Part of a small language model's weights.
Size: width 160, MLP 640 quick GELU, vocabulary 4118, 5.62M parameters.
Training: a variant of SOAP for these matrices, 105M tokens, 6397 steps.
Each number is 200 + 30 x the weight over its row's rms, rounded and kept within 0 to 999. Layers, rows and columns count from 0. The size before them is the row's rms in percent of the matrix's.

# layer 13 MLP down (transposed), 640x160, rms 0.244, rows 571-614, columns 0-79
109,210,210,208,194,208,204,241,153,200,145,194,207,173,249,221,183,160,125,209,139,249,217,225,215,145,186,188,202,197,198,202,193,204,212,224,192,229,213,181,249,198,191,209,178,213,185,171,220,197,281,202,186,210,138,194,186,209,209,265,217,219,214,195,247,162,227,195,187,222,211,160,157,190,175,222,235,205,170,175,192
100,237,185,127,230,172,174,183,224,228,216,238,239,216,194,210,214,127,175,182,216,230,212,168,145,169,203,169,210,152,144,228,198,175,180,217,144,190,255,220,179,241,191,183,205,190,165,183,200,213,188,212,223,183,212,230,152,184,167,182,189,176,216,176,147,178,192,169,202,239,211,142,189,191,213,248,220,165,171,232,252
101,188,222,213,187,148,200,166,202,226,193,201,196,178,198,193,152,204,204,227,220,192,194,204,200,216,197,228,255,225,208,164,247,228,214,205,194,183,216,202,171,234,187,185,194,209,179,181,187,259,202,237,216,194,181,199,228,213,158,197,212,213,211,212,235,229,200,158,195,251,230,194,240,174,184,193,250,208,188,144,210
101,158,216,237,257,180,185,176,162,168,205,196,216,190,198,146,197,175,187,218,214,222,181,211,229,173,190,253,212,186,172,176,194,255,219,204,205,267,191,211,166,214,190,167,156,227,126,254,189,148,221,251,199,219,213,229,143,218,206,206,231,171,150,243,224,177,247,179,230,177,206,148,177,194,184,192,213,201,232,189,197
100,215,252,255,211,158,195,215,184,238,164,232,184,190,197,177,183,204,212,186,191,171,185,182,186,229,180,171,255,196,234,116,163,206,240,243,227,191,289,215,197,198,152,190,179,213,155,161,183,221,191,189,195,152,233,179,174,161,171,160,198,197,210,229,128,238,251,201,169,213,175,195,172,175,196,200,160,262,207,239,181
089,210,222,223,225,186,184,231,226,203,160,191,176,216,158,275,201,221,187,198,207,252,247,189,217,197,155,179,187,162,182,198,193,146,190,193,205,131,201,225,186,165,248,108,219,202,217,211,164,210,181,186,207,255,229,194,182,195,221,171,174,204,162,201,208,169,180,225,226,206,180,212,177,196,194,149,210,178,178,201,166
096,224,197,272,234,226,216,164,155,235,210,227,231,182,224,127,234,221,248,230,223,196,188,210,240,291,181,220,204,182,195,210,196,200,169,222,189,201,200,236,243,227,185,247,195,176,163,225,176,135,209,162,179,170,172,211,248,204,186,165,222,209,267,204,225,208,205,261,198,159,168,201,194,185,217,154,199,222,199,219,204
097,202,197,191,200,171,196,214,174,183,181,132,191,184,189,216,166,202,214,138,226,237,204,206,220,208,212,162,205,274,228,248,173,195,218,203,161,232,173,192,202,170,203,225,191,216,161,171,191,179,187,197,197,187,145,165,180,184,250,180,161,175,216,143,194,188,221,221,203,226,168,186,206,190,196,212,207,181,193,151,184
107,192,152,185,206,205,235,219,149,200,155,199,208,168,182,245,236,211,210,235,194,143,229,228,186,222,190,185,218,236,204,207,196,225,212,215,144,171,213,206,201,218,243,236,158,227,148,164,284,223,174,223,224,172,147,201,201,229,183,203,178,207,196,243,238,166,172,231,199,218,205,185,182,189,182,185,157,169,161,183,183
101,202,180,215,160,226,220,210,218,162,203,152,228,206,214,243,191,237,159,235,203,234,221,179,215,242,183,211,213,240,185,189,214,220,207,165,233,185,180,203,183,129,231,187,181,231,221,227,164,174,212,199,201,235,220,221,225,197,208,228,189,170,201,152,165,159,156,188,256,199,172,232,183,224,195,189,152,224,170,242,256
104,212,169,224,210,183,200,191,181,172,161,205,194,229,216,120,200,228,180,205,280,132,234,160,227,201,184,241,253,162,211,235,204,220,225,215,181,208,158,225,168,128,180,218,226,151,228,197,179,224,225,221,219,236,196,196,190,227,160,206,208,189,181,156,183,165,198,220,196,152,198,161,242,178,198,191,182,184,233,185,173
102,176,173,227,212,231,203,187,204,200,204,235,234,223,148,201,185,176,109,195,200,203,187,186,186,288,236,188,225,172,202,185,242,219,225,157,254,213,232,185,145,199,269,162,174,155,222,196,210,210,190,241,157,183,206,141,210,213,183,164,197,199,176,197,195,185,137,140,170,207,208,206,210,233,197,199,207,248,181,240,177
091,230,209,216,170,197,197,195,188,159,195,240,177,182,179,182,174,238,205,194,183,205,208,191,231,242,236,255,163,210,196,158,222,180,204,175,219,218,175,138,225,142,181,235,164,197,214,215,182,215,210,164,201,183,217,260,180,247,199,192,226,174,224,222,140,142,241,162,233,216,180,196,186,169,189,171,205,247,151,194,193
100,233,243,199,187,215,236,248,213,197,172,178,232,203,150,189,213,222,211,181,147,188,176,200,196,249,231,184,231,206,196,229,177,199,207,162,192,164,216,209,99,276,170,193,195,194,184,178,192,178,197,247,163,169,151,171,225,248,234,147,186,239,169,214,246,193,196,217,194,188,233,236,216,207,193,227,237,174,164,192,173
090,228,184,195,192,243,172,140,182,198,152,197,216,175,210,208,202,225,257,232,226,171,173,168,168,192,209,225,256,145,212,220,158,226,193,187,261,182,182,162,226,254,230,181,213,240,146,152,196,232,180,254,284,188,203,140,184,205,244,180,245,206,181,217,231,189,192,179,117,170,178,232,236,195,174,191,181,194,163,167,189
112,174,181,212,250,186,174,198,151,220,203,185,189,208,186,168,172,248,226,214,272,241,226,216,208,281,185,187,183,183,178,148,232,199,235,192,216,187,201,172,164,152,256,205,167,173,203,185,204,152,194,147,182,180,213,181,240,198,186,205,208,214,236,192,192,173,199,212,223,258,191,200,228,205,224,181,207,176,201,177,140
104,293,165,203,227,185,177,179,195,192,225,219,198,237,199,212,200,234,201,221,188,156,250,217,212,222,188,157,155,253,200,167,186,204,216,221,182,212,218,215,170,199,199,221,212,181,216,181,215,226,184,155,223,170,214,219,195,189,212,274,201,187,212,226,230,214,176,188,183,239,172,154,170,182,180,210,194,234,188,198,191
100,215,200,181,215,196,164,200,171,225,160,161,260,211,143,264,189,208,144,226,218,188,183,223,190,215,242,184,213,259,181,192,182,190,210,198,212,210,182,212,226,188,184,128,177,219,205,254,292,135,182,219,171,166,214,221,191,215,204,273,185,181,207,243,183,207,165,244,213,197,221,202,194,214,159,231,203,166,236,154,206
095,153,174,227,240,182,209,186,197,224,248,151,232,193,185,178,168,222,217,165,186,165,207,211,202,243,219,212,176,267,208,147,233,232,188,256,196,210,175,213,148,165,257,162,217,226,171,222,223,155,186,255,173,172,185,210,156,160,206,202,177,210,234,205,206,195,189,230,178,235,209,227,210,275,131,163,189,242,219,195,247
099,209,226,179,191,145,213,160,185,136,167,201,170,224,200,191,206,228,176,180,171,233,181,185,213,200,229,156,154,197,172,220,162,250,183,241,180,216,216,217,182,160,182,250,222,202,241,161,200,150,207,225,208,174,217,212,245,191,181,241,194,203,225,217,184,214,208,175,191,196,218,178,196,233,213,183,146,222,226,175,211
091,196,189,196,203,220,184,141,214,251,182,182,134,166,204,201,223,195,141,229,149,233,199,191,214,133,170,243,239,207,227,201,153,173,227,261,183,252,187,199,242,224,155,157,280,186,207,218,199,203,207,122,192,195,202,154,187,233,239,233,266,205,179,197,206,251,156,169,207,188,132,177,214,184,196,183,158,200,238,177,185
112,157,190,235,175,212,240,162,193,198,203,217,194,254,197,208,222,177,215,171,170,191,255,214,215,209,240,215,219,169,175,180,181,234,257,159,186,194,200,145,142,154,173,223,192,170,221,188,243,200,154,246,199,244,177,251,217,215,187,242,202,170,207,207,96,233,178,173,210,148,212,212,211,205,191,193,253,185,204,192,226
099,194,240,225,169,231,228,158,212,253,195,171,179,175,180,215,147,184,168,193,207,221,156,172,144,220,230,194,218,232,212,211,170,230,218,207,197,223,189,200,213,263,220,179,186,198,208,217,258,215,173,186,162,215,211,216,190,192,196,220,157,176,226,201,248,180,195,195,170,133,236,221,220,222,196,177,167,195,228,202,201
101,285,216,218,214,205,235,180,240,200,190,224,222,173,202,225,232,206,224,214,204,225,236,138,152,200,174,242,219,208,200,209,180,142,212,193,144,192,144,255,231,211,202,197,167,163,145,161,176,209,185,181,220,201,242,250,230,209,205,164,146,197,234,227,163,235,181,180,189,192,232,246,218,224,218,205,195,200,206,197,186
111,207,183,237,214,128,155,227,160,203,230,261,201,187,216,116,186,193,234,214,201,235,175,196,199,207,179,151,181,147,214,276,201,192,226,188,149,214,188,211,219,213,239,225,163,200,234,174,230,264,155,154,249,164,216,153,210,190,183,230,181,244,192,203,147,148,167,208,199,224,152,172,156,172,191,161,197,208,176,240,210
108,210,175,220,260,160,227,208,166,223,202,262,243,192,180,211,224,200,268,203,202,198,226,139,211,246,246,232,223,206,217,236,250,193,201,157,219,187,232,218,210,141,179,165,170,163,155,188,183,175,170,214,199,231,115,186,168,172,152,195,156,186,181,198,173,179,178,189,182,171,226,188,179,196,220,173,178,244,198,201,230
097,186,172,145,195,192,168,167,167,224,250,207,199,223,178,174,205,185,213,139,272,276,190,186,224,164,148,231,167,164,190,229,196,151,183,271,215,151,155,218,177,198,205,245,199,194,183,197,210,203,162,244,195,192,161,214,206,210,215,180,204,174,251,188,156,237,192,207,213,206,194,159,200,172,246,187,208,181,217,172,153
093,183,189,241,217,210,211,165,192,212,247,133,220,207,188,191,231,238,152,185,181,214,247,170,195,253,173,232,221,204,228,195,199,191,201,154,192,222,181,195,178,147,164,224,185,184,212,258,223,227,198,202,218,117,234,165,246,198,239,173,189,196,193,219,222,175,172,223,215,164,208,131,203,237,208,226,171,269,202,201,238
097,191,206,242,216,180,204,197,185,220,218,200,189,201,192,254,173,206,248,185,187,188,187,183,215,223,210,228,196,230,181,145,257,187,205,235,179,203,175,157,168,219,201,182,177,172,215,193,193,169,332,222,220,167,188,236,178,198,241,219,216,216,292,222,195,192,189,232,225,187,187,114,157,160,203,205,182,217,181,225,224
098,178,175,225,181,127,179,217,174,204,167,191,189,206,225,209,195,172,227,190,223,199,215,205,196,193,163,202,163,206,176,189,202,182,179,181,179,227,187,222,182,222,199,189,124,197,193,213,168,228,208,225,243,221,209,235,190,263,102,222,162,197,225,145,177,164,206,267,182,162,221,193,203,216,179,229,216,262,196,223,198
100,143,231,176,153,213,213,183,234,201,236,206,166,210,224,169,236,231,174,253,186,187,234,199,212,175,153,228,229,205,192,246,236,226,192,161,167,223,167,192,213,182,214,253,219,216,243,161,168,222,202,193,234,230,207,201,163,211,176,156,266,187,205,168,196,222,183,166,187,198,220,221,220,217,205,231,174,216,198,208,180
102,180,189,154,192,206,169,140,219,243,170,247,212,243,193,230,225,235,201,220,237,216,267,170,226,236,185,227,152,170,181,191,235,229,213,143,157,151,202,213,254,244,268,153,185,274,217,235,171,167,200,223,197,182,238,207,186,178,200,181,220,194,226,197,215,216,206,183,192,181,192,232,196,229,193,219,244,217,189,170,172
094,219,225,244,181,218,156,228,157,222,204,229,231,167,205,188,207,154,273,234,210,214,163,218,187,167,191,185,190,215,208,189,179,207,172,166,221,243,214,264,213,274,203,250,187,225,205,247,189,225,169,163,251,168,160,196,260,208,146,160,186,232,193,237,227,209,182,201,186,230,242,195,231,215,225,195,243,175,288,193,215
107,142,160,192,193,223,269,209,213,188,173,167,179,216,203,178,187,190,180,255,163,215,194,229,189,216,232,217,175,239,200,178,173,172,154,171,220,191,249,209,172,254,243,219,270,191,217,245,183,190,194,187,234,178,166,170,180,168,231,175,213,207,208,209,247,229,216,207,202,235,170,231,165,199,232,177,152,205,184,189,169
102,172,154,211,236,186,222,251,213,206,187,202,214,193,234,123,246,155,230,265,224,224,240,184,224,234,184,171,190,263,239,143,206,198,206,167,153,196,179,240,237,224,227,221,162,222,232,197,208,205,215,168,165,223,143,238,214,193,210,184,181,158,170,219,203,199,202,210,184,197,254,247,141,188,165,253,215,206,250,205,253
098,255,201,166,201,152,194,203,207,191,206,191,209,143,231,238,163,201,238,216,189,226,256,188,170,217,139,229,226,172,196,202,155,157,187,206,199,210,266,271,178,215,151,183,250,192,181,185,222,183,177,196,236,168,222,233,168,188,208,224,207,156,185,92,215,161,186,213,218,199,208,215,202,212,203,201,180,219,229,201,224
108,211,203,212,195,204,208,226,207,204,206,165,153,205,160,154,201,175,212,221,183,112,200,201,152,171,170,207,251,228,216,201,176,225,208,203,206,180,195,156,221,182,201,191,234,222,247,200,179,252,194,212,134,163,234,229,189,163,221,192,204,189,225,144,204,225,185,152,204,226,201,217,177,228,178,172,188,211,235,216,191
100,165,255,202,197,182,174,207,250,249,227,214,182,173,247,175,191,204,220,185,210,215,166,184,228,205,253,192,204,220,109,150,197,228,198,160,217,209,185,216,204,232,216,161,228,194,228,207,263,263,136,237,230,203,166,209,150,181,227,212,261,198,203,135,225,171,213,217,189,203,230,213,174,194,167,187,240,199,188,185,171
098,171,206,220,187,228,166,186,149,191,243,225,215,139,182,178,163,217,200,173,225,181,200,164,238,232,194,170,204,225,159,210,214,264,232,233,152,153,185,267,185,254,229,185,205,203,178,228,169,203,223,216,209,137,164,144,223,226,245,191,165,194,221,187,171,205,160,246,270,180,206,179,199,162,162,219,203,232,172,226,169
091,172,196,232,162,215,188,219,172,222,181,190,186,191,203,142,215,175,172,130,204,156,167,223,268,182,232,235,190,205,227,236,204,244,216,237,236,185,239,165,190,233,197,241,177,245,209,207,224,143,254,205,240,229,208,158,199,232,218,194,169,171,197,208,220,204,183,178,186,219,189,157,218,189,191,237,189,227,168,250,237
098,177,238,139,267,185,174,236,149,194,248,186,211,237,197,180,167,174,185,213,192,218,216,231,207,233,209,209,189,191,179,268,227,201,202,254,183,154,186,167,174,188,193,200,192,153,202,210,172,230,174,206,195,221,155,146,235,205,191,227,219,193,180,169,199,252,189,184,229,232,158,190,179,178,185,180,194,215,192,180,168
110,209,232,236,206,175,194,182,186,188,188,170,209,174,191,164,239,210,214,153,183,165,197,181,263,190,162,203,220,203,245,206,188,173,212,163,179,175,216,197,183,106,197,175,213,108,181,215,209,196,215,252,178,259,244,203,189,215,213,152,222,229,177,185,195,237,234,188,192,204,148,192,228,203,200,185,147,203,288,178,167
099,191,193,212,203,256,199,195,197,206,144,204,194,212,185,184,205,203,221,205,263,249,221,168,182,203,252,209,207,224,218,207,210,184,221,289,235,217,185,260,237,222,118,208,174,194,205,182,179,232,235,157,202,222,238,176,206,236,230,176,257,176,204,169,191,184,200,194,221,157,153,258,193,195,186,214,138,225,190,213,188
105,190,170,269,195,183,177,220,180,213,244,171,212,229,214,212,215,148,204,254,175,118,238,197,200,178,206,253,175,220,196,204,216,146,200,195,190,163,183,137,232,198,241,192,203,222,208,190,186,191,157,159,239,222,189,199,198,166,208,231,181,235,147,154,230,131,210,221,225,225,175,252,205,184,199,178,176,195,220,175,219
# layer 13 MLP up, 640x160, rms 0.222, rows 572-615, columns 0-79
096,173,172,260,196,243,244,237,220,201,246,181,189,145,201,272,159,173,218,195,215,153,247,223,220,192,236,218,205,180,256,194,208,204,233,192,204,225,167,185,185,205,196,210,204,205,232,225,185,126,194,275,174,186,192,226,188,187,257,208,210,235,173,208,207,177,223,181,116,248,186,172,195,194,186,190,210,195,147,146,225
102,198,163,198,186,168,199,198,231,209,221,230,223,177,218,215,175,176,195,238,155,213,257,205,195,225,205,227,246,171,207,156,198,144,209,262,241,223,224,171,219,212,195,203,239,221,197,225,212,200,197,210,217,218,228,174,197,214,209,216,178,204,127,202,201,168,209,198,166,182,226,234,226,194,257,189,168,175,194,214,209
105,219,186,219,159,222,258,155,205,216,198,168,202,184,175,206,220,207,192,213,221,244,188,186,176,122,177,225,229,152,190,153,188,209,176,231,205,195,210,246,186,233,204,174,155,151,168,137,217,200,205,210,198,231,170,233,172,199,180,188,208,192,198,166,238,173,168,195,247,119,188,178,199,206,189,151,248,197,168,211,195
100,214,135,178,218,175,179,211,231,209,203,193,154,169,185,207,199,215,225,214,233,203,209,186,254,205,241,201,166,208,257,178,221,211,258,141,200,196,186,243,217,186,207,155,175,178,198,222,213,167,223,201,219,222,199,188,178,189,206,247,204,273,223,117,199,222,168,223,183,225,178,153,220,197,201,174,199,191,223,187,198
093,204,201,237,177,190,190,215,190,246,212,259,221,225,198,243,201,220,221,240,205,192,218,203,146,209,150,166,223,184,247,164,189,180,220,147,213,163,171,177,175,200,209,160,220,164,190,239,219,195,216,183,212,249,234,218,174,232,182,202,198,196,179,157,146,222,209,208,175,205,206,203,158,214,264,213,141,217,237,140,222
091,201,165,214,149,190,194,231,223,239,196,208,201,202,264,194,147,162,210,211,171,204,182,163,231,213,138,204,203,184,208,199,228,209,169,275,192,214,216,256,149,188,213,199,243,217,175,152,191,183,173,253,221,233,214,125,240,223,198,146,210,217,197,158,195,226,158,181,183,203,208,139,184,228,239,226,228,219,223,260,168
095,138,210,195,202,223,201,169,189,210,243,151,232,187,218,201,156,218,229,165,163,193,215,164,221,229,230,229,164,157,225,202,204,225,214,183,135,186,180,190,242,171,213,194,197,162,175,207,241,205,168,199,163,247,170,239,200,158,199,184,220,253,255,177,168,187,166,205,209,162,265,205,181,193,197,217,229,191,249,227,173
103,170,179,182,213,176,167,216,199,200,205,214,217,202,174,126,191,212,168,166,184,247,199,191,217,242,192,221,196,209,202,214,155,132,253,223,253,237,217,193,189,215,152,250,231,204,186,220,173,177,222,238,178,208,190,201,233,190,213,194,245,185,198,185,135,216,230,174,193,234,185,217,178,216,191,144,196,148,198,168,194
100,181,199,227,187,211,216,176,182,204,195,213,183,244,179,201,221,216,216,189,212,170,152,224,168,193,169,227,148,219,186,172,204,165,170,192,203,214,157,168,134,185,191,193,233,220,220,207,209,234,167,228,132,176,148,195,253,255,160,246,196,242,185,192,185,200,163,232,195,179,194,198,214,211,224,221,181,161,194,226,234
118,199,160,247,121,192,214,181,203,176,191,201,138,209,200,163,226,251,237,209,213,142,188,192,207,194,222,219,218,182,181,185,229,144,244,214,202,200,167,166,183,150,189,240,164,251,220,204,223,176,217,178,214,194,132,201,202,196,177,249,197,242,237,210,187,227,180,187,228,214,187,207,190,215,227,229,199,177,196,204,182
099,191,209,172,192,212,227,198,239,167,246,180,195,189,178,177,169,244,209,201,227,168,159,169,154,203,205,169,152,171,191,175,157,206,222,200,203,215,180,269,167,208,247,183,199,188,181,144,194,259,213,237,169,223,216,219,213,116,140,239,186,221,197,158,129,197,196,205,185,211,215,221,231,165,154,235,173,212,180,178,188
098,201,189,158,195,173,189,199,170,151,208,175,222,172,132,196,143,211,188,219,205,207,192,209,181,182,208,213,186,235,168,271,189,220,147,189,219,197,161,279,242,157,203,175,179,158,240,175,233,247,204,202,255,169,188,209,222,193,197,228,188,197,197,149,197,233,205,110,179,247,247,231,227,212,172,209,197,252,169,213,153
103,195,222,225,227,190,212,242,225,222,175,233,154,198,218,167,172,148,163,184,178,219,200,171,192,161,195,216,202,213,227,210,145,178,164,180,199,198,183,201,207,187,194,226,186,137,182,203,219,205,255,199,236,246,216,248,196,249,187,174,212,189,195,212,217,189,185,220,178,259,182,154,188,182,247,220,204,174,188,188,275
095,144,159,224,155,234,218,197,173,231,172,209,201,179,236,157,178,189,168,197,213,160,221,225,191,187,248,195,208,170,212,155,233,202,206,130,195,154,196,237,234,255,161,196,181,225,198,186,199,156,212,197,186,225,232,145,164,180,168,224,234,183,206,153,219,151,216,211,245,190,167,190,255,221,219,161,209,208,194,214,178
115,228,202,190,213,235,177,205,182,182,208,205,204,182,255,183,211,223,200,210,193,198,209,219,149,211,193,150,215,250,201,144,157,177,219,210,231,216,185,179,236,183,260,242,211,189,201,148,206,184,146,171,177,199,123,155,227,192,198,254,247,276,166,150,187,150,194,140,227,227,200,265,270,158,202,176,227,194,165,181,205
108,190,151,202,174,219,183,207,245,211,249,184,234,182,222,210,186,225,204,191,174,183,185,183,166,231,227,158,183,211,156,236,227,224,164,192,181,215,282,210,248,150,229,215,208,178,196,191,199,231,215,174,156,251,187,206,157,196,182,238,197,248,175,209,250,209,152,252,191,217,186,167,179,187,227,230,251,192,238,172,191
102,202,203,189,203,204,226,206,197,217,170,108,227,181,223,261,143,234,166,197,200,269,169,184,189,229,225,147,214,216,185,161,231,220,192,192,214,168,166,183,179,172,222,215,147,193,206,145,198,168,173,212,168,179,198,186,210,218,158,214,150,230,241,189,187,180,187,206,237,183,172,202,212,198,221,222,215,206,177,240,202
100,236,228,163,198,188,267,182,252,169,206,262,164,268,214,241,189,231,175,219,212,228,192,174,200,164,153,175,198,226,183,227,177,201,206,145,237,177,221,210,199,212,199,191,200,235,215,187,195,272,195,214,199,216,196,123,210,182,149,202,253,206,202,177,207,219,211,227,187,193,184,242,211,234,253,165,210,236,189,224,195
101,186,160,187,186,202,241,203,164,261,223,206,216,158,179,224,220,234,173,155,218,176,217,227,211,223,213,219,182,197,218,221,210,180,213,193,138,231,206,235,188,214,231,186,181,180,217,212,184,205,196,253,212,200,229,166,218,238,216,204,254,272,213,188,192,210,261,261,198,206,181,159,161,134,219,193,170,193,231,224,185
090,148,188,215,177,177,225,177,171,243,246,173,209,175,217,246,148,174,208,229,182,169,177,148,246,168,186,235,191,173,251,176,190,232,164,182,191,242,179,164,202,161,186,205,127,216,148,169,181,193,176,194,198,183,193,191,214,200,130,190,226,154,252,157,185,194,184,242,186,192,214,216,188,242,238,211,179,155,181,160,232
112,189,183,198,242,188,207,187,186,166,168,217,199,208,209,231,202,199,169,215,210,198,179,221,175,190,166,148,245,157,128,160,195,239,197,185,162,173,182,201,178,196,158,236,201,223,177,177,263,195,146,221,177,217,181,141,216,194,196,230,192,144,215,214,183,216,190,145,134,192,200,181,237,188,207,177,240,196,181,212,165
104,248,203,178,156,237,216,225,178,220,174,218,203,200,184,225,219,117,267,178,196,206,210,190,222,227,201,210,205,209,240,158,253,249,155,193,211,258,176,240,244,212,247,175,232,172,179,125,217,195,215,220,215,238,191,252,176,139,159,203,172,197,197,208,194,182,205,252,226,165,197,191,206,207,211,177,176,147,192,223,196
100,217,171,169,217,233,224,198,243,220,216,179,173,206,208,226,181,225,189,179,226,183,125,250,173,198,194,230,197,177,174,177,195,209,200,124,210,170,189,214,223,159,188,168,187,243,194,187,191,192,170,198,177,182,171,174,229,157,219,172,190,172,161,198,195,197,183,226,182,161,203,214,242,125,182,223,245,186,188,273,157
108,189,222,242,188,190,136,227,194,220,174,205,178,249,217,144,219,166,222,237,148,178,169,216,154,192,245,130,185,176,226,214,175,201,191,158,268,242,184,227,187,194,201,225,203,197,229,199,146,155,189,198,245,188,194,208,205,176,221,259,206,223,201,159,204,167,190,178,198,130,190,220,148,204,195,211,199,204,147,228,192
104,168,192,175,133,211,235,159,205,210,132,197,237,195,208,203,199,171,185,232,139,158,202,195,175,184,233,166,188,225,245,202,131,158,202,210,191,201,248,195,230,224,222,197,179,255,227,209,194,159,135,232,244,134,168,188,271,172,155,182,231,228,225,238,176,170,142,194,188,227,206,179,185,195,157,176,214,193,231,260,161
099,148,204,167,176,230,196,186,163,195,163,180,192,238,212,194,182,248,136,215,246,174,178,173,162,174,139,210,221,218,264,239,246,186,208,172,212,153,177,158,243,195,198,182,142,185,226,179,141,169,245,217,164,208,226,148,188,192,192,238,232,195,197,190,179,228,214,250,243,173,216,215,187,173,182,124,199,195,158,243,171
093,207,164,180,173,206,188,159,239,217,206,246,190,259,190,208,149,133,171,208,209,190,187,187,217,163,171,244,205,215,169,180,221,156,250,229,213,125,170,184,207,187,246,194,173,207,233,141,208,224,222,206,194,177,205,205,213,196,248,219,205,208,186,201,154,180,205,182,252,236,175,158,164,165,221,231,226,181,197,222,144
094,185,179,206,190,225,202,224,232,173,176,171,226,227,174,185,216,212,188,198,225,250,147,215,190,203,211,183,179,151,229,151,186,197,210,152,213,199,211,195,271,232,205,224,199,206,211,232,222,193,134,178,230,157,267,217,158,258,175,237,227,198,173,166,203,167,183,192,185,256,156,193,225,193,215,233,188,200,197,186,234
096,203,228,203,168,227,197,228,158,201,197,221,245,179,190,229,187,197,159,191,227,247,223,247,238,206,196,217,210,205,179,203,211,190,222,248,186,222,212,180,195,210,215,207,226,145,208,191,203,222,221,228,247,152,238,153,307,222,160,125,209,268,215,213,138,217,240,252,253,177,229,196,138,181,235,195,199,200,205,188,155
089,199,216,190,258,188,184,196,226,222,190,219,192,220,212,233,231,129,188,248,282,177,208,161,183,241,197,242,226,183,182,192,215,207,232,176,227,239,125,141,175,171,199,254,194,222,210,183,182,249,151,172,197,207,226,135,163,201,172,162,237,168,218,220,182,176,203,179,193,209,222,214,186,176,223,189,173,201,234,254,236
102,191,216,171,182,265,220,160,170,174,213,201,200,164,170,206,192,258,213,180,199,201,171,175,165,181,205,165,206,167,183,178,162,221,196,244,248,199,212,207,213,213,218,250,180,188,186,191,207,202,204,148,226,163,194,189,189,201,277,193,194,244,132,239,199,188,208,155,243,178,246,207,219,220,216,183,210,220,137,163,209
097,196,165,152,195,249,267,245,247,160,193,185,200,159,179,175,259,112,221,193,188,162,215,204,173,240,214,184,211,198,167,163,215,188,150,214,222,192,186,194,192,188,264,190,192,186,207,200,185,190,232,176,190,206,212,188,169,187,203,214,252,258,186,165,239,269,202,195,226,185,205,196,186,193,185,165,190,204,197,180,182
109,208,213,204,147,200,205,231,206,167,182,228,222,209,153,182,230,212,221,212,141,217,225,179,167,182,210,169,219,211,180,211,236,181,222,219,244,182,192,175,226,227,220,247,212,154,252,151,239,211,117,152,201,178,180,165,236,213,278,232,243,179,189,223,189,188,197,192,188,186,178,196,221,176,135,211,114,227,226,127,186
096,156,172,176,205,156,149,175,195,202,168,223,249,217,251,170,125,254,188,189,165,213,230,163,207,247,197,155,201,245,225,158,182,171,202,157,186,210,198,166,219,196,206,137,174,172,287,203,188,217,178,207,199,226,196,166,238,149,201,177,238,175,191,200,184,201,197,188,167,253,174,218,173,227,219,181,179,228,275,188,174
098,186,244,154,170,189,195,220,145,116,199,137,236,135,190,186,165,204,202,191,174,155,180,247,176,194,261,211,251,142,215,209,143,185,197,205,266,202,204,202,163,176,138,191,193,165,205,198,148,177,170,217,211,201,215,158,202,220,173,175,181,169,222,215,202,172,174,179,199,241,193,214,200,205,154,251,186,180,221,207,225
104,162,206,216,217,229,230,205,191,190,221,191,224,198,144,254,241,171,192,235,118,202,203,195,188,161,218,248,169,187,209,227,216,199,197,235,202,215,183,169,186,198,130,201,234,188,247,122,232,211,221,170,201,186,229,165,208,201,148,209,216,196,150,143,217,167,202,171,228,269,232,236,196,241,219,170,109,193,202,211,155
101,210,205,211,161,182,221,243,218,231,166,218,175,123,158,244,207,185,214,203,181,157,206,197,186,176,174,206,227,183,225,170,204,186,210,202,191,196,200,188,230,197,191,209,207,205,268,229,185,195,184,220,220,208,210,203,219,245,222,198,214,201,200,151,141,225,180,209,190,176,227,192,227,103,234,100,170,159,166,216,169
108,185,198,156,247,202,214,208,210,172,234,194,209,176,224,206,234,186,186,246,213,274,168,197,200,224,241,205,241,194,187,262,221,175,191,199,199,195,185,172,218,221,204,215,255,229,164,244,144,237,183,198,208,176,188,230,161,178,210,274,207,239,175,258,166,279,212,185,182,198,198,155,236,191,153,150,223,220,191,236,208
102,137,212,131,192,221,169,176,126,230,236,227,219,219,210,232,258,198,250,195,244,214,190,188,181,265,231,198,223,237,248,167,183,198,184,206,180,244,175,153,209,195,179,131,167,211,175,208,254,217,192,222,180,198,253,193,255,209,230,160,182,166,184,203,215,178,214,192,117,209,201,215,193,150,209,177,215,213,180,185,216
105,174,166,187,166,222,154,219,233,219,181,212,181,217,249,147,205,217,188,218,217,182,186,174,200,198,231,176,204,163,221,232,177,222,180,205,201,196,190,257,217,179,178,244,221,214,202,207,188,164,205,226,193,154,182,239,222,186,165,256,195,194,138,219,206,171,172,214,208,233,226,173,170,211,196,186,176,231,206,232,210
106,204,214,210,173,232,173,197,217,153,214,210,226,164,203,272,181,175,174,229,186,196,195,207,172,205,245,186,190,189,204,184,237,163,213,248,233,270,217,215,244,164,217,232,220,188,136,236,166,178,213,196,154,185,226,211,239,188,172,183,215,236,179,161,219,194,224,154,182,251,168,206,233,167,216,159,175,199,183,277,230
097,192,192,220,204,174,183,161,233,258,279,196,154,170,181,211,190,182,137,239,210,207,153,208,227,240,222,216,210,182,207,208,251,211,195,164,191,216,156,152,187,226,176,174,174,232,173,225,234,203,202,183,209,179,219,260,196,247,171,216,239,201,209,178,191,170,185,198,186,239,189,180,161,214,211,178,160,193,244,165,189
106,203,183,277,162,148,234,207,229,201,220,232,235,229,203,233,206,228,213,224,174,205,166,144,240,165,133,232,158,236,178,204,142,184,161,175,175,182,186,242,186,190,196,161,190,155,202,185,165,185,167,206,183,231,164,197,200,191,185,167,230,179,197,145,255,217,220,153,214,242,225,225,236,188,175,171,207,159,207,184,174
102,159,203,188,178,228,263,185,262,214,202,171,219,222,145,170,158,215,215,226,229,199,212,218,224,248,184,234,148,220,232,194,210,196,171,237,219,195,189,207,189,154,220,167,183,217,196,151,142,210,175,162,236,133,229,171,212,240,241,194,201,211,239,210,193,162,226,276,198,161,209,207,213,175,165,214,209,197,250,277,204